From a checkpoint of a small transformer trained on Wikipedia.
Size: 20 layers, width 320, 15 heads of 32 (1 for keys and values), vocabulary 2283, 23.7M parameters.
Architecture: rotary positions, no biases in attention or MLP, tied embeddings, attention and MLP in parallel.
Training: a variant of Muon for these matrices, 1199M tokens, 9148 steps.
Each number is 500 + 25 x the weight over the matrix's rms, rounded and kept within 0 to 999. Layers, rows and columns count from 0. Numbers have three digits each.

# layer 7 attention output (transposed), 480x320, rms 0.0791, rows 19-24,51-56,83-88,115-120,147-152,179-184,211-215,243-247,275-279,307-311,339-343,371-375,403-407,435-439,466-471, columns 160-319
505491478522438460505509482510555501524530477469492515476503500510561546515517524511495568485505485514562492475523468526494453515464499521507463490486509497515487524533498516518526506524493545474476518533440502506526453451492505530461494484522520500501503507493466499490517502493517488481492476503481475488472496519486491511491520458498484476494509506498489491492472466530528467520522476530550518503539451490507494472550503461459478506481471464478499481495478500479508474511493465
481515474478485481490490490506469498525511490490477541475496486520463529465518498455497485518530478504504503524474520496465474534426489496514437461519494506526498480497469504532521523444517535545493504489491518513483511529494520507456514517491483522483502509514504530475531500522475500464526509514510478441507519527494492485477500515547489490475495527497463461493535489496517466471533476506515547494485496501505478479512495466493504532517493530550500547515498496489512471478513483
512489528512478512512543502530508496468485477531477473525479508443546520487457492522460459506507461500506513521492522518462510488459538497515483484523497508503488532459524484503488498508488454534512487468505480434481469462525461531481494489529525512532498510494539487519488452477511485533483507434534508486529470503525511503468500463532485526473497521494486507483499505530492489451465494502512520463519465438476522491510439475510513529498481495511514510489569476519540518525495478
526498512504531488496496515503515463528525502511523512503495507491529512484504483495480463498488472502496487484444518536506490479487497460536522501551497507480502500502497498488499502527529505519502520491515491508460469500488497492495510505507462437509505496543470498480515525521493514513530499506541482533489485534487507523516507494536490464513482521532516492468520510520505532453496490564533471460516465484484502492503511494485477485509480493537494511511498493503451522480521460
501499503518487500489477517490510500441461465493526499501467529501508496450487503508505454492543504514481498467503493533526527510555475518529492489488500504491501530479517503512488474478488489489501483522479516451466515510534503484468471524453520511502503499476493518480503496501509543518521518522494458522499507503500500526526512457509490485506486489491528514489498531483491521493481468452518466480496523502518493521540501519510524495521476478528501463518534499476543507526470505
520499517475497530493523475505486532508518512492542540495479494494533497482500501508488515492500459483465548496534461515483484509541499504460466485558547477515524502510539482470499526513504487478481493524513527496493491496527510518510517499498512541506480501481503508509489484500459460497487481515511518520502512485488506502473519485539476525539532444496491518537478524545474506486431481501478516503478489482515518511488478537498523499483500518475492502510502500540493518547477501
534483480464492500512529487467472471475485509487489496501504510434497494492486527496467524529525513494496497524488497477515556531523532482508500481502468535504483493495498509492464506560498537502504461505496510456484544543476512514490490485513470494536517440474522513505480474506477455521512524515511493482491512506451493487499569465522471465496491481495515509494471470508548525487476517485469498516521520500506475506538499489481500497480497493559483533531561478509484504478482448
525498495568550513490515494467529524511526478504483515519492527471524493525531491517489477465516512486531511508500466527518496508505526487542498489522472513515460475471510533504529488507471536472498476502471487509494532548499472491495459478495487548544512525502508477512534505500493498461472503477528518496500500486447490491517522476463480599488524482525477469468513481483488514497529493500490497457499476538483503524474531497510473467496462482503490511498489474516526510452501507
493473464517507474498541485495478536513489481474487566478486441514460489492493473490470515478491539523537454536471517479537474512498513512462524473469508520471513576511507506526509499548465506455524461523506536530566496507476499509468500515497531521526498490505536493505501496499489478477437491458468515554508537506529500440499516490455527519530477502497519530459494505502539507511499485464529476496499507510523487507525477538502497461480545479515507539503499486471482525484535485
506521528509505474499483435514451522483499524500491570479523501522466531519481494499513508546566512496496518513523502500503473518454479527506514504505498477488542475467526528503499497524529461524534466485510482488500467513485498510501527478550512522527494455524475538489507491539508476478467521529492503584473483515497517476523490511500478512505517522490491533516502499482467530502488501483487528532484526511518486534472483560449509521517494523470461482477495496503482475518484497
532490457482500530531484506586507547494522509524486498471513485517481472503483494510452485503470471468480442521545515497518530526498459484505500472542506510479533529509512471493509478496503516492542515498518513539489497490520552485511530507461523481516510502546517498490479488518503502486542467479509500547512464494476513496540528494484518539496524468470470539481551459504517498506442533509492499504520480503522505483541478508502453514531471517506508509478488521490454510490473467
497498506503544510461449531504523509471526493489451474559473531488559443472515494457501544471512461543489455529455475505497527518515525482540522481465450502539486487498468558448496517463485490562541544519522503508483514492539518465470487494455477508542496519482534498504491478475518535481524444520498521499540509513484448490506483519467495539510505508506587481515496500481507480522526522512534482500521514574501521518482493525482470502486526507565480476485481515510500509509515491
503523499473440465493505512501488483534509507507461486451448501480503486480452485514494463548478524525484512466528522492516485535538524506501501510464502537473545502527520493493483465474556488486514543468496450509484552469517471459561526468522482563464452493564502417526478498537476471540522500555525502480519507436516476515527495489526539516448459450491507559487557516508500480516494493492513514440466422493493518541467512428522498510472555504535523504509476508528484536472450550
505537506519503535496497492556489496457495516499553465468530483495479515530490544515491528447484512474522493459493471528490480563482475511476523512485466514489483554507459506500502506477503471462506545477488509440494466510513497531482496483497524510469484451523514509499500466498528522484471501482492531524486485488511535504478511489462507507555509481510509536483496512508494486440468563545505525458532491509531538515532510524506529488458497508460496468504549480480471507536469471
507488500517489484445446538499463473553472525533475516516521491482509516494495498479453506519479548471488451503474521471487522504528509532490483507507497519444524476522528511464474497508522521475492515513530524508487510467537522507506487508463525517503452490473476425466485495510505504512493514496552490513551537492489483520532494485473506559456459521513502520532537504470512486512529535494530463500586487558463511485492554505479488442491494506579504486521491500486487530492442522
451468502460464503523508478482467530526479517505543511495525463513489492473500498521503502548464528493534506529511532499486515478516507529486511527500484481500505517518463518505527500536496515478446535486512506497498523469515493495509485523539525441493556477478499481537477526532524473459481494455514531511493485499487482534493502479472507490496502542461548449522478501450501527538546498509500452525498504507446523428507495510483508541515466481513475464502553488497527480550491483
501510437487474513494462503482455513539490526482498465534539482521523519500544508501564520485497477501480515524486493502498498511528544477469466475517482502483493504527477504531477523520489507471507502533498504498469504473452524499496500496486473528507516499459511508512528528506489491508507509512516477493504478522468504478498537487518508501505522479465531532508498462507529479468496496466536541516489510469492506483516483460462505527511524495497482518477468488535485478479501483
498531527518489517471504501527510487514473510490489503518537457532459481514516490496511529482508586510494446528497481452493498507476512510531471521509527519448492475526481529478505537479502468513497516521488536482515513510497427498510498492496515529490479462508541460485512520502542501445510518499445469447483551490482521520472465508496531537460505519480497468480467510482448503525524549473493438486515443507463463461510525475508477514514511505508517515475488489488470475496532485
462501538516529545480487503427544529492496505502521506532494480482453547481484519417455488514489558502527482508491477556500475502495509480518494481535518512503521483520506457502525512465489540505498527482518534500511512430453510516497532486480464509487496530474503473464520493464483537444485517463479484502526523454538518475539480510517514485518548536547526458540476495474527461503517489491506507495469484527491465528530523474498524501495486518504577514511449492517480520499513510
527494491427499493497513514447493498509469487484496463512508552527474463501495519460505473477508455525476499463475502546540511514529474504453532484482468519498523548502512538477545464529529531455482479528481497467569478491504540479472470526499527531503458512557460506475405529494539507487505503525490482489528474502510459554486499495454462515491498478528472536543541525502466468530513504471476441430479512474513487500503497487527496474499480475518502486525481558447540529489529501
516505493510496523466512471528510504501484497481488486512521542533524513479498452460503487470553500491493507488514425511456461472507472502478541482522507515522564515434506535522572519513465496503469484485439443481480470532452508478477483542555509498476501551472480517497506510541510512508516487483488480498547480532475494568479492459496470521494528478518476539516524487529493486522498525541500512499512470484474496467508488511491481513513504528460478477478475552497482472508510535
468523471521474487536465509513547519500492514500502496504457424498507449529534483500470501473506521484512523482490506506503472470510510475483525472555480525479497522537506483500482476536480458471534521501503508513479494475489487515508504511481518563481498482494573529507463516515434509414522496489479518493556550475475522487487496517557483552473490485535469450459545497544527503511461543511476535519466509485519511509484490512499492490512543490510504491467486511532483529498486495
483510457467524497524513540514488525472557470458489572497451562525482456474444478495604530470490457459443480499483563444476553475488505519513538486498507515501476481527482506495501500527492491513501560485514470499521471479527454481517511468524512483547531558497545508477533503531500461492499513519536539438540485502495490463469538524568484491479499540496533516513545513502530533541540508468506522490505524445471510467516494558485524484475542434522472523498501538514474550518526493
498537455505462504523502518489500489529481524534481530480522512448480542496488505526489484486525482478537494492512522500509512512474474454512533510441511482466507482482501494478483503493469483575551499485544497468488518492501488507510499532508495538535510507509535490477505516524441504515496528480558518477454505511498534496526499504470486484455489528507544512479505521470434535472499490505501529500541495467503488516532530482492471515469520451533438537480462485497462503483500468
580501468542519462493498493495550498545486512526501466487494551543522507532520495497494499485490488528473484505534492514497488478503490477516469507502517483493482477530480515528465534472515464515540502525474451535488535503495490484503511516475493510486524543545492501522483505502547473496439495497497557461481507488490481487454491443486489493461506525483472500540464521490494511508518504497519481565484525517502501499497511458507487512529471478510524516552513515502480483498479503
497473471544509535512501543474471522502487475484523515510536522519494479515495454501507518469516516485480475523478517474482508500485490524520472485518510483489520508521501497555459489477533508529491501473532521517484502497526451488530535464495426511496505495490532471507489433510467513517480467501530535503486516507488478529479513507503471485471504516464488460501495510476536500527505532496487502460519519483512525507532506519514520495466550506542505486463497459522523518506481495
496509518546525496545469541479497492484501476488447496525478494470469469497535503527478521515488485548541526491520480525490543481462486501540533502490488558505510483504542500504462490524451440522520498552502513496542514521524495530527489490512491520487511503515503499467494472434503488485473475557519473497508519492467517447536479483515487480505521497484520520506509504461506486489503504473466508491475494494461462515466507505493499505488529479484544476465481465491517488472515468
568497522481509503508478486494506490476510515493523519518485502512488535491484476478502504492536533502481485470502489502509517520505497527480484497510494470518513520518499507489474524478485542514504520523491498472507499526445501458458476463503503502525481516485525470481492530525527493510512542504503491516513526481530510467489487483506527499546513536496487528466508537504490474505495512521506514523511516486515498495501488465530529499485479472494471471463538465495495545498524499
495512531510490487504479479465546500524482479500450495463523487511499507511473480517490501481506500477480488525531488496544476512532524496482486523537495514504542487465504497535539499515523501474490513476507485512511526494483513476500474496484483471475486517490503501535468496537476471538540516481491448534486525500476504527519499471472450490546502489538497476485482530532507515464469529478509503504538445538475476491481502507496502477495496524533485493512492490522521527512536529
496503549469489492510548549489510467546479471513494474493505500475477534462519467483465475517532490522478496522504507508526496519525497508482511497530492520497475538504518509521517472471528494503487463502497440478505492510486518501490502515515491473502508500500504502486476484477520493517509485464486515503511542522478519515524526461505486516557527495501520481490502490493514487519463506499481509535473532501461507500495466511479499504469538499507488461507513512480542538534488545
499501508496497527520481471458494473490490520493434514489535489504491486457515506467504545472483504528495516489466505512499477517476484510491533501449484535422488504472515541500478476522468501538473496460499499444556445534518522514489522511520535516445503511497509501450474457503489486496547470525519440525514482460504533488514468494502513491527464507521517468496492528471482514498512513514483484527511484474557532503485493508520517534504547508488502524448412500515505511503509520
510502511512496497501532525522481482498468498505507554517513492494507528493489486470488507514469531493529485500479533479525533504508532473506513542465524530492487481505530542485508497502517500496507515500504478532497564489538500510467516475492505511495539509526482510474509532498480525520544530471491497509499464495486488491496475505472533506542498499511543515513447482483502497467473518508500494502541536541512482519495493507480509499515480530515524514493552494453479462466479483
525529482491476479535503490493526479481497490507546460503540529480508529502450518511456503458480512482482471503473487503492493492499489517463514513494474524521506513513489472495521498488523540538468501507545483547477495499453493505502454483491500489531491490483491485508480492507552455475534504510535462477463535523515462484481481540519508484450507512496473522498438505481502486517518507534522508501498485552540482472487437527499516512511499456454483480511477532546537476510552500
487531470517512548507521491478478477444534489516490482506487501486519489501504484562527504494489450503489493505521509496536463486510483514552478505516513519502500545501489495543534498472498493463463474507529504518468484485492500505485498512496523492508516528514439472518558487504522549549492530494526500460498540524492468513471548464476476508459503417543462471488464462505490476461514517505500485471479514526509486492482472546530490487456495513473556490508497501483478454506518507
487486490482534531439532492489537491500513480514525451516472515548524537502495521467436498497496500517518497571471501483463582534503508477507523560493474461499501469523501494508526509493483500552489500524479471483478474482495482519569511507496504500505517524532494465538523482521556490417471490508502494474513477532517520469516454476505524501456532477476504517498520505482492511503542432513506503483520517520540482567482507480506481523495513489537550540537472498518500497514512523
496481507475501502523489511508501528528492502530539514492481494519512546510501449475509459479462510484529527448527512530528486503532424521498525500462535518490506494493547484512461508537491496483466527480488494527539518509539517494510518523508508475445535452487470485515467536500514532574495530509506523512535512553518498533494466504495520504459482500490502520548545510546550535543492516505465466520514503515488477475479472519532482473500485497527491530499520500495462512486482473
459480497527518490511490495493467531498515491506526494481500504515493494496505519532511502516504517464528490500459530480480515481460521487505505480485517478505489523502488488516503501528515499521488503480488506554478501491484508488509501490494520526476488487498512475478486526470490468498499498495493529489487526538497512489479495514498490499504527528508503505501483504514500504509471459474501511502504482512532489514509494513524498477507495478506482477510499471505486476504467494
485484507484541472507519514472465530490505472541518505503474507516532513487492510489520502518531507504501504495485481480505487477484492499495508502478548492497497503507499507508482503526512495532470481482508474519464522479495488514513509533516515503495492504498480514495474492494491497505510502468495476494516486495534510510501507489484502514474516498480517520500511495506507507506499506526481480551506498470498485464518476487484523475483509488517527460502503502521513530517504518
491523489512493494497462505493513505497489464480487506510465484493484498483491491481516529531481514517480466506484548500528534474527517523510465527486479469555500505470532512502515509477457501482480510493491458542487513508490538502501510512499502483508515514483488514486493471472490514465481525475467478479482527523494519480490442523508505499496466520489482457482477518507466527487485493482490542519483460497499499513492508490467520553474528484524522498499522490468481525500513531
477471501506566499509551501489473481468498453478490505518503458426496479500476516500484521518477509464472505519517530484521545468497480488518514524494479536472482481513507467502490526469542488521517466484487488526504518550512470512447512495504511521507465529511464491467497494475521512519523521499459488501503511489519485457477553491512509531479518492533473534488474488481516522499503494503509484489523499500503521497491513522501531506510480520529516506490502501461521473479504517
490500502496489513515487509467498441468505498493491475539479522495513541505513507505454550494503495485486509524498514510513490468518532495491540549480470484521509535474534523474455502474462458546467520509480493543498497543456466514523431497508515503509543541485471483466474476495513478501514504503490450475489503473515520489505462507506512524482525471486448478495498507481486496545474529510502516507493529497477541539492484465472507511519479505508530431518512500500558528562478511
514528512461516501482492508487444517508496518519522466504496528513524480502560453486530496514498504491481532500512503514478470501512466503514501493521477505528511507497495511496520491469503473509502501496521514447533451494497502480492503532473516475571542471479475527535516472511519474508521558495514491479513478496533467527516507508473490525510488540502486486488507511534498436484502470496500522499510531511501507538484476493455517446453497485501465490450481498513494494489511476
510520528517571535463469514492535480506540536501535525502499506508523475494572462498537490558476528493507478556502519452485497461541493514480525540442486490474484483503530484434486540500471482528505511489491522502513509513483496508510470518495465472512461507485501469478510488568485474513487487494494524503526481542535491481520483504508510511494498563543477454483517519498535500509485466499537506507521509525502478534489513469487516510449526496481465524502496464497487498514530533
483538502506500523517487495467501517525520520497515484455483510509489515522489480489526553461462503567534546504490523489486516579554489499550483544494501462458508524496511470477521494482507572513507539467514496480516493496506479502476497468492515508481509423480528512444525509511486516519513477525457497521521495445512507526500548533497538470490520502476539480468488478512474485472492494505481532482471484475544519523525483490549491523523475526493498548507546495482482491504502502
478498486544504470555462503528518503520510485520483498524493495521483478505516518500470520471506536523488473487488507483463509531505495487483497500478561528497521479486507509501517512504471515494480486494489486494453474512529493540480487539508538531491485512498485480483523518493491524439486500506504495492537487499504488528495496471499519529473451498501523484547520515479524534509519477496521493520553449479511462476522490470508425498493480463535500469519464483470505519530461529
517548504518450463528506435484495503485440529511458463467493492474502474518541505519462466534491534543545492487475506498491479472534493484519485477569538495511496473513493546516486495489488472495534493564506518513506479505547495518480547502478501521497464464495504492516536514475489476523487487534490488502487523488495451481489534490465505496513532542453507494481482483518481471550554486502482492488500491450509463502483516522471513520480485477495497488458441520492500490461512459
541534466514527514538497480507494466507517420523518478499536502545457495509535504507453520497578527501522570493504531449496474488500470495502505566491512507508508504486499458446544490524509484461468497538502469507497472501509515445527492497464514494474505517485471526502523499479528518521522494502484510557512499529548513472459509515499506523475518510518492496505498458475465467528501451447499485498494549502502494502528534520508507541523530467529509516473543498461469518513474497
472530503486469520462520498540506492516504494505489507491513503485475571502442475545496528461484482533517513479487492508476492513502519467507486512489476454508486524499484464488486509519500503472491522525495499508469510520483469506515525492521514453489504523495460565538513512506480516508465465491498511506538480478541466517523519475466481488479515524468466490531491480454458518497459492574482492540541484482534489456521501535519444495489462519500516462488525534495476514485478469
529529508508489496520496473510507484488487524520527515492485507537501483534524484509498520499503498463516529492549470494532512505501490463504472480492502492499460497473467552514485460513530443499515538504532510503459509474514536490498488499510500484464530509507468523539490528535496513534512483476508500516511471494515495491498479493548511501528458489506534530447529498469487464482533497526482544505494516485512495491505474465462499527498509504465455493502501543515457484533512484
522486474518493504472505525500501501492496511515507478484498539534490504464525515485515481463517487481514508480468486487517494489493483508502494534476488529496462524485495519462516488474496491501462518547498490476499481457502503491498509468514476487488541539512519490520514522463505484510516482538532523521538500505495508517507477548497506540503471465482530498533501494496508474482501481514489544467506503461526478452449502503501522489490514484492482542469496545488530565460529492
465506454507481515526518500514505512522489462513502543522538496506493472542517504503531473494514526471532539498508470486458497492492473509483515525498503501462519547505493506516489490523469487452516449491497469470531530493461561484479485514457488495492486461508465502465469518508520508461512508484494531505494503478420500516509503503499507465523483471523468462503468497534504518485503496485532476509475479508447502454484539565507523490483498511458496506563527534513499461516555482
501471477534509502475524497531505518447484507499497500507467496525509524508486488530509493506470478459530488504518498522469510513450506496537468511519509505534523507481459531518504495492474482493530511519483453555543509494532503480508500507515486511499520527505529480513510495485508487478480531526494530509502492530502498498448511497487500514502488463513499551482540515491460509480547539549477486500501532484483494436524496512531457496505524480473477525537519514516511544514477511
516521537477479482547481494479443523491476485495502503499489514490465514463465494466517459518511494515490471461505501538474466474504514512495508516490526490503524514542514466532465466522486486484497465518463509498538492489492543516488529525516488478511519481471532482507499490523500553576498529518500515509484501510510487474470507482511533510548493513509542510491518485501515484474496479497477523485444503464479531484509495476467479507500530482496514495538442506509521498484526524
509494484455523504461509488478491494512514481468502505528499486497481550507502458484511492542527449463490504456473512508461473465491513511507478496497496525497521486533502504488504491493472439512531474499546531509537528493485452507530502534476503491483523510524513541522490520456486477479510517507478516482507492479475468466505490513488505533514510491482490495452525540493505534532522488488494473512504500453479501507505494547496463517529553495536517495527526538496475526488466507
508475478494556493490531482496491489533502490491506511525524451484523476498492527508487506523529499525516480540521487504507522506488475483468529474509475508491466450469515508488480474485492501518494535505502484487499490474494498461528489521478445525517495568461502514528488508486514479523477493519515467534490521513514495461483465544502497526515522521515475540530489496554466474488499439480499494510453510502482460505487517488485559520534472467452492463500536557505505519470495490
525504538503521504516501524522510486500503473487494524528493478480541495506479476506512491520549468513456495477537507532491468515534535501501465499456432528498535517493529456540553501489528554469465470498540508534508534480514454461476511500530527520518500434491459526491500507493497486474464494503519534531482549484511507530485476532480488497521516500516481489496486514512484531459532496524487516494523511517493500504493509456547490488523520487466487492442512500501541507481483498
499506480487485510522513482529526529495518525492510505507481500522498493515516492510511474502508508505499478490509492475450512529521498513494506522474488484520528473473502518504500510494496522467477496539495477499503500534525562496473473500474463506528517496533494496482517513487529492503522491510471528481477490513533470517492516489486516525479482497425495529510517462496464535493494502535499488505499486498498470523502488508492487516517509490502500483518538488514474531513485522
512515475513481510473509475524475492546491499509509519523520436488471499502496492486494521474495505515521478536502536531538517485496524470537519454507507504515506531541458474473512486507521481503509493476514513446484451486458460469505523516517500496500542505493480509496535492526461504529494486510554498463476509531487482487473489484523463521510472504514476472434524521524520478526500460528480499524537513529456515484503558493486492524480487528504522510518451492512529495517533482
509492506499509457493526488519494492523520498520501496500467494497488514545485506476481524489500469524525550492495511524495535484473535488516493498493463534499497503542462492481485466511494497524511512475512518452499498499492478504505508488521473502497517486489485500521487489519480520524502493487483500498512495510469497520500481528495495479493516495488497486468516522495497489517490494477489488501511477511519541510517491521520494503473517518493518479506519489508524497502533489
509483496487528503478527506547516494524519529497526488509532466512492502522513509491487508479502473506485511532519480521510489487478491461479518499463514504503467493522478509509487512515551545499490501526488463518496516500492513495482498502488486485486476500506500508503522519519518521496515512536458511501541530526491480520524489502509515533475500479501518476490524510499497485468500518489486532486521494453492474487491490507494516514505508479481493487506476467501465491459490504
491454525510491481529445492507486482551449500471505500491523499492478487500552510491504478481509516551541505524510517489519499505491465506508526461516512506493510530530506529467519477533497488500511483479524512493512500490482452509502493522515496501452545519479482473532514459522459498532475487493522484502530476482483456501513490457465480492494484458506494480462499513500510534490519469486479471509505491517478499464514520516487516498466487509551501489478497480512512498488526481
470466516493522508494508508552500504441519501477496504537481469496578518455494495517523476473501479518530498541476506464527513501516493542498515485498498529519505455503519457487465491519488513532542488525539534456464502507490471530460487460499455500507465468490474485540530479488496473505512478475515488502522469484459534475524494514502441515532477485510493510480553518513477522483483468492504504487514514503485517450493479513486499472481525501462501516481548498454466488496513506
486489503520485467510485478441565491479549530514493480488466461523508474527498499525482479559471498500470525525475496491458535483532514486526473547491507500512468466481534532499536495509478521494543533545517499547491462530483502492547486462485519519516523492491532472524515487456557512520503505529449481516445515469514527500486470511525519468451491498496474521535476516489509495529512512495519458508440443504493450511469446485500481507498527482495455529481527515477484503514493510
488503503490519493512488516521501490483509493518540513494529469526549462479501511497503455478500488491460509510483479490495514535506501431469459492498515478554469515515504471507509483494487528473481493488510500486488510483512475506508529498476494494475487472502451469531527529552478538535500490522521493525508509535534521498544536520499486472493499522529530491551471484520519493451459485523525484490487535482524503464553511506507534458503457517485486451494469496517523510448447494
526548528506474495486481518521512506494460500450517506462526541477456546481527494542541534537477518473541597504495515498469463494554506488507511494499526511510471451463525469493503442513512492454506494491518550506540529490542508483541481477463501517488527508463559523484519472472480477477492493483491529496502440473515500508498517506498513458504502546454513531494472476533482492477464542471511504538465434518488504517488506487507514445477508573490509505503499455480559465537470497
495546489548497459473493526510458526470556505477533481502505453483480530482472518533480499546499508498588497473495492573495505511449474486443477537432516515522483478525479522473469514510540516510528516533475473489497450486517541524495494496543495469494472491525542509475514467515493513530497515503474517469514500540529507466509481542515484492514510497543512504480485463520502451503482515487496517497492501519529512515478482481539507559471496505473516520550531499506480502526466502
479521538477502519519522564497515549524493494477551478500510528491492557545531496490537531412500463470472501487476485516548512468518522532482515532535489481514486463461528525533504503528504508455521483467489525521465507545536502491495495478524504480515500487482526535523516492504428534470475480474522477484492462513511505460482518517493490490511518471450531509516483455529460524481467450505526530515471547517471499542477496521500480477536428503507463565505591480498532425538501484
537522491518504446512504493495500482519487481513461512556480467513514461516485490499485552534506479476513512486516517483533472508457513527489477522564495517500494503513514463470460499464520497487480494526496479522511518474494461512465498484441544507512506493499491494489499529468514401505479492528484503528503556513452514506507508564512514492475462491466524527504511459516474514531447465500536464532407501467484496504511461553509519502505509514526501496490514501516524519501519538
505530495489426499463500535542514502513523539527480484456467519505473525470490501520532543505476528541466492503515460496523485496544512488513497508522527463544497482510473486474499517524534526507473507463495543518492484483473501502498516493486530515464463502493480496494517504562486515497512512479466511505470471485499530501482537474473499490492482526489500514511500513508523495574463545479478539522513489547535496535466535466469494467524509502540473506470482477429472513526522503
540488523515477507470474515457534505515499521520474436508482567482519518523482508564500496507494463505470479486516524483498484542494530508486435461472503492502553523482510513470564561541535502495502464499452498500512436521499504494471500527487537496480507448487498546454463479518484518515485510439469485467491526484533512517491475481414500519456501474431533492517534474496517536492490486487518548472506507512541492518539519490535466496498506479458502488523516472492538480516490485
511473498513489509486495474483498486525496479532439496514503509544466517466469465493484531532504490457527530508481515439512411441469537512528544501469519505497511463525482467444496509485481567565523533533488539499545453488535505489524515484515498531500510518548515524515488500448518522518528456490517500481503496454497518509516510540488507509468491525534482511515503547516450434521486530497505462530528532467466530483511517509459501472474452517473482496488509504499484500492492528
476498533500486510450468538555503451522486479509490520533528490496484487506499488543483508534507553488536473522500507532496525500506495505437538526484498464443469499495501517477529518444488518490431475491532549482486491496534482500512514528468502482504490489489463526516483502463469534487522485484528537513513503489480495497517544521544538508540499517492488504474471521484507513499530524521514460493463506510522547523471491496493462501505495538467491510457472516504521519487547523
521492544497505498489464482544460514484482481517469462500447480515517527477546494450479471504474557535520488522538514471500525453534513502483501478530520462503520521465499511458497482503456459501477499517490490493508493468553520514512531556540529494493543505534497512532491481460547509497493512470497512518485520505504530555504529515564516506506492493504507492485474506521503496452526449441510470513510537482519519558498491498494512501539508524507453505493490521479515491539488475
474481460490542540456474522495547478505550514519518535529534501523505479458531528514524467483498496519512475510481483478527510477473508512520535488495499503456512473511540520545480482458504521490512532484517503511475524498484517483531466520515502511559498521529499457485552518491582497459522517564520537540502456509532483527518481513520503493538484441501478460519522468535505464501563522522507479513500492532453471501469507485526513496500444489500507529481448515494505493488525498
468529560540487497505528533464470573469501476544517480511501500485515501497447462503486488461474476507442507460479480485492500555533508495554426472488496452502487504527474504488530475507523520517524527528512538498481506542519537491480479450535499503459513469536504529536516533469505507532512506523527481468469529501514505488487505500507499475515500495515488515516491500471532502522482513496499448541461446501472489504534487488533487434498504535542515471533531538508462520508508514
520506547477508517474521522499484551547511507492541484516497510469460477513492507476474504472509525528484531476486482509522461529490490524518489502518541428530477501491500475493519472500508497514486435486510529505466518535468538552456521426487519511479436498487486536509542519418458485494489523487505507459493485493488537532526469501515521528501491504508468491540477504438504484488465476536468506499479452522535485509450453484471489494524521510505538514539490473474483485463482492
483509490534498473492501491480468489464484512519510539533509524516439535510524514497534492500559499494510534508474547519558460499493501432461495493507552527505496481445479489506523503464507537488492534525490468495495512520527519553487509491507442514537492539449523497520486454533479432527556477480516465541484500499479488467490505491437530496474523489502461452513521521493523483495492531500560536508441459514543495566480524449544461508528515502546485522497505578517481476477503486
465519508485521532585495521478442503503482495466511521495544488459463479548491531475489495546475496526460511532500500514515528470500520458487487465506522495497519516492528496494516463510507499553494462488514538531462526512505474505475452494503501503450473514441493530485476518560547519532519503477483503527470492469482506484555471518500512470508555497568530514545511500538537498497491546498510525498521479491477506508488556544519525434509471511501504442530464560479503504472538504
474446440487493502498492477463558486485480544519470467514529514470490480506502525516497545476469485481491533482573493511504521529504527512485518443498471480450515501457500530551518465510474494527518470488519482495495541521503510500512491507490522474507444472466507491505508524505493497472484545505503446497555514498472571454526497471470517527527538473487502488477497508477479531485472507526514543532540472518501520511514544498510530529505472457468504495454517498553509492493544507
477516497540525487521516510550521504499469505476486504497497535486468512525528525547526491543545510503476495552481519480509499519519488527506521526475515474470453463491454463511492564501554459539532468511453434506522539530507526447495497509503519489466539506504519529508463499476498498482478526542508478498489468441477514484461518532503434530523510509540503490513498522471507537499501503494524493500449543455511479492519493485488504515510491492526487469511451487489471484524510469
498537473473420520463503513486504515550511479488467498515482499512531501524521478450499510528502501528586458501509500450471547469510499528480473511481463505487540476489493486456473527458478476502549510489508448531522513499520465505518519518515553465546524463471489481524536442500496524487490470484525477495490471474517485505523532517526470464546521515489494488511479504522483517515541436492481480463537546522518549474542503460490484545485499519525487518478480494480459519497507492
512527520498477502481495481461497467485482524530541490492480479522501466506525485463503517477466525520483513496537452506513470495499517504512504495462520517457463526467531478504502512443527500495443555479462472503467511502471480569503514522537443519476458514514540514490473537502518509496474492530483544533538497514539495490448522502490499479492506512513514480522539478528474517491463525520500512525453512506502512530496499487469496506515489527468486527484508483532457466480501500
# layer 7 attention value, 32x320, rms 0.0646, rows 19-24, columns 160-319
522498459539509484470496476500503514517508485512492479481470516515528468526520482516541474497480467466498528485532490478451477510503488519471490471477500503535507463500419528519496519510481494542501508556512460481515548458512479493529490502548526465515509515531515444474517497534534505493490518463491526491485516504514481510512498504472529511463531515435521484495472517487495480544503497503511463531477517527502505514496504501491474509518489513538511540493493477518481485459490473
517509517485490482522504518503496530490498489509518511485495484487507539492467529513523491499518530492469494536492546498482479536495489466527524487496523491475542463532475470494486500474507488510501554485475518470455502507525482507537550469496457477481506515473515494461519431498442483494560485513504552500515491542513489452478491550511492523485486516471482472475511495485495454496497510537522508505518528534487512445503493517487485533524558475490525471515503504495514539487473497
522483545461496511493526518417491442487471483504464495502495498460512508477527544533452506518498458496519491468472515506480516513436518525501535513487445584522461487513472495502456532503476499495517511496531512501532483544508501519513473498502489515450521491482471543475489507479522464494499498527462463447521487513499484516511493476489524502483495510481488497494460519489491510512489460467496476475528467506480495488496448508498502491479535484518533464492575505531551520525476540
569460494485514511489509486565500471515490513503503523512509486513453518467485472475452520484477486550481475513532483527533505537458502489472527536477539498541490499531470501527489510471502537532507527474489491466488463548462519480496501494453496507559451496467502487502484466493500496478459498485523512516499507508540508481499487464515474519474513478542470499513561493529498514515506523477487491500524508510508497544485484462494515530501463501485504476546512470513484510467544468
515488498510497515468474494536523476514458468486514494459513442500512506472507463489562508465530525515500486527505491538519473501504475482453526520516520457529516527531515505515518506544504504514486470505480544516572503491458497454534500487488501499534494465455479522503458484528533507498502492482499514527454516480527452522493518415484495499550487484462521466488523550513504520445552497525471488501495451473487498468460481522534506499517523526536502482503492526484540510505507530
526529476492501464469515551481513554522494480519497493531501495500489509478546456464481529480548516483476505525475484457541514478518512487440487463542428511528486489499522533532533476544498478492495477493496539497471486549516545509488513535526494468509483512512519525488517458482517455506507482520491538508466462513493498518508507483523545491549502518503550502529422494557510497539489497499502520537478520516487548507529468535516461507520471482475505488497458481441539487525518505